Part of a small language model's weights.
Size: 12 heads of 32, 7.25M parameters.
Architecture: rotary positions, untied embeddings, attention and MLP in parallel.
Training: a variant of Muon for these matrices, 133M tokens, 8106 steps.
Each number is 128 + 32 x the weight over its row's rms, rounded and kept within 0 to 255. Layers, rows and columns count from 0. The size above them is the row's rms in percent of the matrix's.

# layer 7 MLP up, 768x192, rms 0.139, rows 685-709, columns 0-63
size [104  91  98 102  97  94 104  92  95  99 100 107  91 101  92  96  98 118  88 129  97 121  98 101  97]
[[152 169 105 177 113 141 112 101 150 169 138 168 108 177 107 146 172 134 117 162  84  45  88 129  88 125 136 120 156  63 136 148 107 124 161 123 153 100  88 185 127  75 135 120 160 180  42 142  86 151 182 184 173  99 159 160 137 132  82  70 170 117 134 147]
 [ 77 110  99 109 162 155  81 117 101 113 145 126 170 147 126  85 181  97 194  87 143 169  69 176 102 100 197 135 113 109  96 122 128 108 125  91 109  80 104  77  99 121  91 112  41 172 142 149 117 151 174 107  91 181 146 127  73  71 109 142 142 120 143  84]
 [ 87  73 144 174 108 114 166  70 121  55  94 120 108 140 104 114 131 164  69 126 138 135  82 148 170  93 101  90 173  97 117  93 158 110 111  83 106 105 184  71 142 154 131 167  90 120 184  75  98 126 104  56 104 116  80 188 118 207  54 197 151 117 135 137]
 [148 129 121 122 108 155 125 155 147 132 112 138 143 169 237 121 130 120 145 138 185  83 149 131 146 124 144 108  98  86 136 163 134 136 112 141 114 100 118 159 114  94 146 117 117  56 137  72 126 178 145 117  67 104 118 126 116 134 115  83 155 144 186 156]
 [ 88 137 135 197 120 122  74 141 127 100 169 116 115 122 129  92 102  61 121 122 131 103 108 103 141 168 100 122  89 118  89 129  96 112  75 110 141  82 134 153 122  86 167 169 174 147 122 150 121 122 166 124 207 151 121 159 126 102 127 108 128 102 140 110]
 [103 110 125 112  98 153 137 128 115 167 147  92  74 142 157 140 134 135 106 102 151 187 152  99  89 115  65 129  99 106 170 140 147 105  44 100 160 180 115 136 160 144 126 113 149 182  94 143  97  60 148 156 105 114  98 135 148 102 102 179 131 120  98 155]
 [157 139 137 121 166 135 131 190  85 112  40 162 162 169 130 137 205 149 189 151 120 147  93 154 126 128 144 108 127 176 114 167  93 186 178 122 117 112 112 108  88 125 182 165  61 186 105 107  86 121 135 133 110 178 159 109 134 114 148 178 119 109  96  96]
 [114 160 113 175  68 122 102 106 117 137 124 167 153 151 120 100  84 149 148  46 133 142 102 121 103 134 159 100  86 157 151 107 153 176  90 108 126 161 100 129 185 108 211 118 104 102 144 134 151  93 127 127 169 161 102 121 133 145 203 127 137 128 194 182]
 [137 119  86 177 141 126 134 192 135 148 130 187 165 133 120 161 115 186 144 157 150 152 148  85 129 156 173 108 149 107  63 124 120 137 163  92 125 133 156 110 132 186 136 133 161 106 188 138 111 126 161 137 134 159 116 150 108 134 103 135  91 147 178 154]
 [163  88 165 198 142 117 117 133  89 132 183  79 163 170 179 119 133  72  99 116 145 170 152 159 171 135 113 159 154  84 110 143 109 152 151  84 111 114 133 120 178 166 101 199  89 112 162 220 143 123  92  91 148 166 169 112  76 151 131 137 143 109  95 149]
 [145 162 121 157 130 125 191 112 144 155 153  73 125 134 160 115  92 121 149 146 174 139  74 158  87 106 135  98 112 105 168 105  96 143  90 121 157 143 103 110 134 147 163 150 123 164  95 116 132 190 137 154 121 136 124 154 150 159  93 188 130 132 137 145]
 [140  83 135 202 168  82 156 169 110  91 106  71 110 131  60  85 133 111 119 108 121 112 126 148 166 147 132  95 137 128 170 159 156 152  65 149 126 189 179 161 191 167  83 133  70 162 188 100 155 156  93 121 124 108 130 148 111 143 128 136 160 151 143 135]
 [180 106 118 109 104 215 113 115 112 133 165 151  84 104 104  70 148 106 124  80 125  80  94 140 206 112  82 168 162 129 107 138  71 135 138 116 129 182 143 128 148  86 149 110 123 150 163 138 158 114 118 140  95 120 169 122 179 181 120 144 112  96 139  79]
 [122  87 120 157 114  94 139  77 137 122 126 138 135 157 120 124 111  87 104 126 113  97  77 140 167  76 134 105 117  92 112 160  93 146  81  95 134  96 108 186 135 105 139  87 152 119 132  98 140  88 135 222 168 190 109 160 121 158  85 136 136 172 115 110]
 [105 195 118 117 162 118 109 126 118 134 173 135 188 120  95 150  91 135 140  84 134 148 133 174 104 149 137 116 126 148 157 152 120 163  99 224 102  89 106 142 117 176 203 195 110 123  68 111 169  46 151  90 141 170 100 129 121 125 132 111 145 114  76 126]
 [133  90 114  53 127 150  74 120 127 147 158 113 136 121  87  72 185 158 179 137 128 109  90 112 143  83  96 104 110 109 161  83  88 101 132 119 157 130  76 170 118 105 199  77 132 124 122 149 120 153 160 165 123 122 110 137 138 131 164 114 117 126 215 132]
 [229 158  90 155 135 102 185 153 129 134 114 107 111 126 151  60 137 153 171 144 112 124 154 142  69 117 161 100  96 131 164 144 119  96 106 136 116 152 148 142 154  69 125 135 132 115 140 122 129 100 177 150  97 135  70 130 141 115  57  98 144 202  47 186]
 [116 129 124 132 140 126 101 105  66 175 116 126 123 167 129 113 187  91 134 102 168 118 117 164 186 127  78 133 142 175  80 158  82 106 106 126  96 123 201  85 182 158 135 118  97 124  23 103 111 156  87 172 107 194 131 144 128 123 126  79 117 104 125 110]
 [109 119 116  73 104 115 140 100 109 160 111  85 118 101  94 139 139 133 151 164 150 115 140  77  74 176 155 125 112 167 131 131 101 157 150 151  89 178 102 127  70 130  85 173 135 153 113 145 167 159  99 150 177 120  85 132  19 137 114 109 102  57  99 112]
 [156 138 118  94 103  92 112 105 144 210 120 137  59 116 149  99 134 165 131  92 108 136 103 109  72 123 110 148 147 154 120 133 127 121 112 117 114 132 136 150 175 176 132 171 125 152 154 138 161 134 126 151 220 155 156  58 102  82 138  79 134  87 174 133]
 [177  86 143 104 147  97  83 119 127 109 127  92 109 152  58  82  69 117  62 145 104  94 114 129 146 147 117 128  96 142 139 155 105  95 165 106 162 120 117 146 135 117 101 136 103 140 155 157 111 134  93 124  97 156 172 100 175 192 114 142 135 138 123  43]
 [136 110 191 151 141 167 169 128 119 104 118 132 113 151 147 101 105 134 156 135 131  73 166 157 140  96 126  89 139 139 103 120  87  79 136 103 154 153 114 126 125  80 150 149  80 155 188 149  83 136 163 117 115 198 154 159  72 121  81 137 120 123 113  63]
 [ 98 121 120 165  88 147 115 121  83  65 150 117 144 168  80  84 140 136  72 106 149 144 154 119 125  73 131 124 129 173  93 188 105  82  81 116 112 126  97 104 163  93 148 161 137  94  94 106 122 177  95 123  48 162  59 128  97 157 122  81 170 143 138  52]
 [133  81 147 153 130 104  94 168 141  90 139 137  91 142 136  71 108 121 158  91 190 171  99 135 153 107 149 131 115 138 111  88 101 135 152  73 132 144 197  96  91 157  96  99 123 107 159 137 104  98  93 175  94 151 197 135 131  60 120 162 110 155  85 108]
 [144 113 152 152 130 129 143 141 155 147 175 104  98  86 180  89  87  78 135 123 145  83 131 161 121  76 113 101 119  97 156 144 147  83 136 114 123 145  72 132 110  97 119  83 170 128  88 152 193 117 126 145 105 193  92 124 146 138 169 121 102 134 151 139]]
# layer 7 MLP down (transposed), 768x192, rms 0.0534, rows 685-708, columns 0-63
size [ 98  92  96 103  96  97 107  91 102  98 102 111  94 109  89 105 100 101  92 119  94 115  94  91]
[[148  84  99 138  88 106 103  91 143 128 138 117 156  71 166 156  78 116  22 182 125 137 164 109 118 135  80 101 111  96 152 153  94 159 134 158  92 158 115 107 213 103  92 100  65 131 153 164 132 194 107 143 180 107 155 133  97 149 146  88  88 115 139 114]
 [ 70  75 153 143 147 122 114 144  96 127 138 176 151  63 179 122 163 109 158 104  96 176  77  74 140 122 121 170 100 126 171  82 142 157  98  80  54 165 121 158 119 120 153 160 127 109  89 120 138 141  34 103 106 171 195 165 159 137 193 144 180 103 152 142]
 [159 124 115 100 128 100 155 125  95 129 181 128 131 157  87 147 137 127 132  53 132 139 170 105 126 110 141 145 145 105 169 124 101 126  94  85 168 155 107 147 115 120 102 136 176 101 154 122 173 143 177 127  97 148 177 112 163 180 174  81 136  64 131 127]
 [117 129 113  82 114 135 168 169  63 122 129 148 156 129 112 114 148 110 131 130 106  93 148 179 148  98 108 123 125 124 110  65 143 171 130 106  78 137 150 140 201 179 156  61 128 118  94 125 116  49 134 100 118  89 142  87 176 122 180 112 179 115 138 117]
 [ 89 106 106  93 128  48 151 124 160 139  59 119  78 140 135 112 180 125 134 103 150 148 122 137 158  84 114 141 100 109 160 147  73 131 115 152  65 144 163 154 103 145 147 125 110  88  69 149 173  99 104  98 118 155 169 156 134 117  73  79  46 172  91 133]
 [182 177 120 164 115  93 141 141 127 124 118 128 123 114 114 116 126 175 107 112 104  84 160 108 120  95 140 101  91 149 184 180  96 153 145 144 112 152 190 143 173 146  81 156 129 111 139 110 137 176 104 117 139 127 102 105 143 110 106 147 112 129 135 166]
 [207  73 166 110 135 155 166 168 157  77 138 100 126 141 112 128 232 144 127 141 104  88 128 138 150 109 132 188 190  93 178  98 149 164 184 151 133 136 169  82 126 141 105 179  89 144 136 148 106  44  92 133 150 128 119  78 140  79 152 124  86 114 103 118]
 [143 150 164  98 167  96 147 184 148 145  87 118 119 154 103 192 126 165 164 175  82 146 126 150 174 179  74 195 203 162 147 173  96  93 158  96 117 140  85 136 112 118 157 175 152 195  96 147 158 127  90 111  97 102 148 142  70 108  62 127 110 142  95  99]
 [129 108 121  91 109  68 142 197 175 183 117 136  94 125  85 135 186  87 125 111 110 131 149 141 138 114  56 144 123 139 148 198 105 136  87 114  80 155 168 112 133 104 128 115  78  88 119 124 171  89 116  98 129  93 128 140 188 135  92 117  89 173 133  59]
 [110 130 113 121 120 139 178 112  90 120  51 112 115  76 111  95  65 168  97 101 160 119 169 126 147 114 126 112  99 130 152 120 121 163  98 104 108 153 138 115 131 181  66 105 163 161 109 115 148 117 138 137 122 137  81 141 162 106 121 197 107 133  70   9]
 [160 118 143 133  84 123 111 175 157 107 110 166  79 134  72 140  96 151 128  86 131  83 151  93 140 146 113 118 129 119 169 143 170 139 132  95 196 127 159 117 173  80 127 167 114 107 124 147 146  97 103 116  59 124  98 153 131 151 143  85 108 150 121 141]
 [101 129  77 154 150  72 147  95 146 114 141 114 128  73 134 164 127 158  56 175 138 110 131 175 145 130 113 119 130 151 172 168 179 150 125 136  91 170 150 138  97 118 105 137 123 184 133 100  82 133 106 146 101 159 208 184 159 118 141  84 113 117 146 170]
 [ 94 117 192 112 182 132 153 171 167 196 175 132 122 138 133 141 102 111 130  66 121  77 147 123 146 122  85 108 143 157 125 180 124 133  55 165  96 136  81 174 111 138 143 156 133 110 137 125 119 163 213 130  98 179 143 111 121 154 137  70 144 156 116  95]
 [ 94 137 144 150  96  92 124 131  69 103 122 127 160 133 135  74 211 145 169 103 148 162 152 105 103 159 132 142 131 112  69  94 102 145 130 139 139 189 121  75  62 140 233 194  77 117 121 157 107 128 110  76 127 137 146 100 136 124 140 155 150 148 124 189]
 [171 105  41 140  81 181 101 110 154 111  84 148 149 108 137 114 157 106 129  99 126 153 114 122 197 186 139 170 118 115 102 164 133 131 142  92 190 145 123 138 124 149  96 147  97 147 145 136  48 171  99 109  88  59 143 113  89 110 204 183  56 164 136 128]
 [137 107  93 161 129 205 114 116 131 184 120 108 155 142 128 128 127 110 136 136 160 134  90  87 128  66 131 110  95 175  72 106 100 187 108 189 123 239 128 148  44 126  75  94 148 170 122 114 139 158 154 176 103 126 112 141 144  71 158 119  85 146  71 141]
 [130 165 122  99 161 126  83 114  58  88 156  43 144 136 158  94 121 121 127 192 134  88 116  71 134 101 166 128 134  56 160  51 147 145 115 123 212 139  86 113 136 157 153 107 118 152 163 142 119 150 120  93 134 124 165 131 100 132 130 158 183 136 144 124]
 [ 97 166 171 156 100  71 109 129 150 130 141  58 139 183 109 107 121 156 169 107 122 113 164 128 160  99 131 137 159 156 126 159 115 112 133 149 122  90 127 159 108 173 108 203 111 155 107 101 117 137 107 102 142 139  76 161 104 183 111 119 140 121 107 102]
 [137 165 132  96 144 121 165 140 122  97 151 108 120 154 117 111 165 147 141 151  93 118 129 150 154  92 165 108 198 170 124 163 130 157 184 174 149 132  69 131  77 166 160 100 107 162  79  69 196 103 143  86 120 149 108 137 169 120  42 174  93 139 122 135]
 [146 168 153 157  65 170 126 101 141  97  90 164 104 218 130 145 114  53 155 159 131 158 177 135 106 132 132 131 101 150 111 148 142  92 156 115 133 101 145 106 163 163 124 157  97 170 132 165 112 111 105 142 121 150 104 175  97 140  75 108 176  99 136 189]
 [110 108  91 140 141 148 155 112 129 159 115 189 147 118 115 184 122 125 145 113 153 166 162  93 119 155 100 112 124  93 107 129 120  99 116 118 139 129 144  85 190  86 102 118 100 122 147 157 145 184 182  99 159 117 108 117  51  86 114 137  82 155 142 159]
 [164 125 162  66 110 129  76 134 129 163 115 166 155 145 177 111 138  64  88 100 163 134 135 168  76 123 132 110 156 125 108 116 106 225  38 121 121 163 141 139 109 128 116  79  93 161 158 120 101 140 155 161 123 114  97 162 136 152  79 102 156 152  57  97]
 [ 86 113 126  91 112  89 156  97 109 101 154 121  92 143 166 130 143 146 124 129 101 149 137 136  87 158 174  89 117  57 146 170 127 154 133 124 219 169 108 107 148  70 123 194 192 116 141 110 149 148 113 160 123 126 147  85 140 119 168 112 114  69  98  94]
 [148 107 123 165 130 153 122 131 121 125 173  72 137 144  87 126 121 127 110 164 176 140 179  99 129  98 140 118 185 129 102 105 106 103 150 133 153  97 122  86 136 147 137 179 131 120 152 146 122 157  31  86 130 172  80 197 155  70  97 112  90 142 155 129]]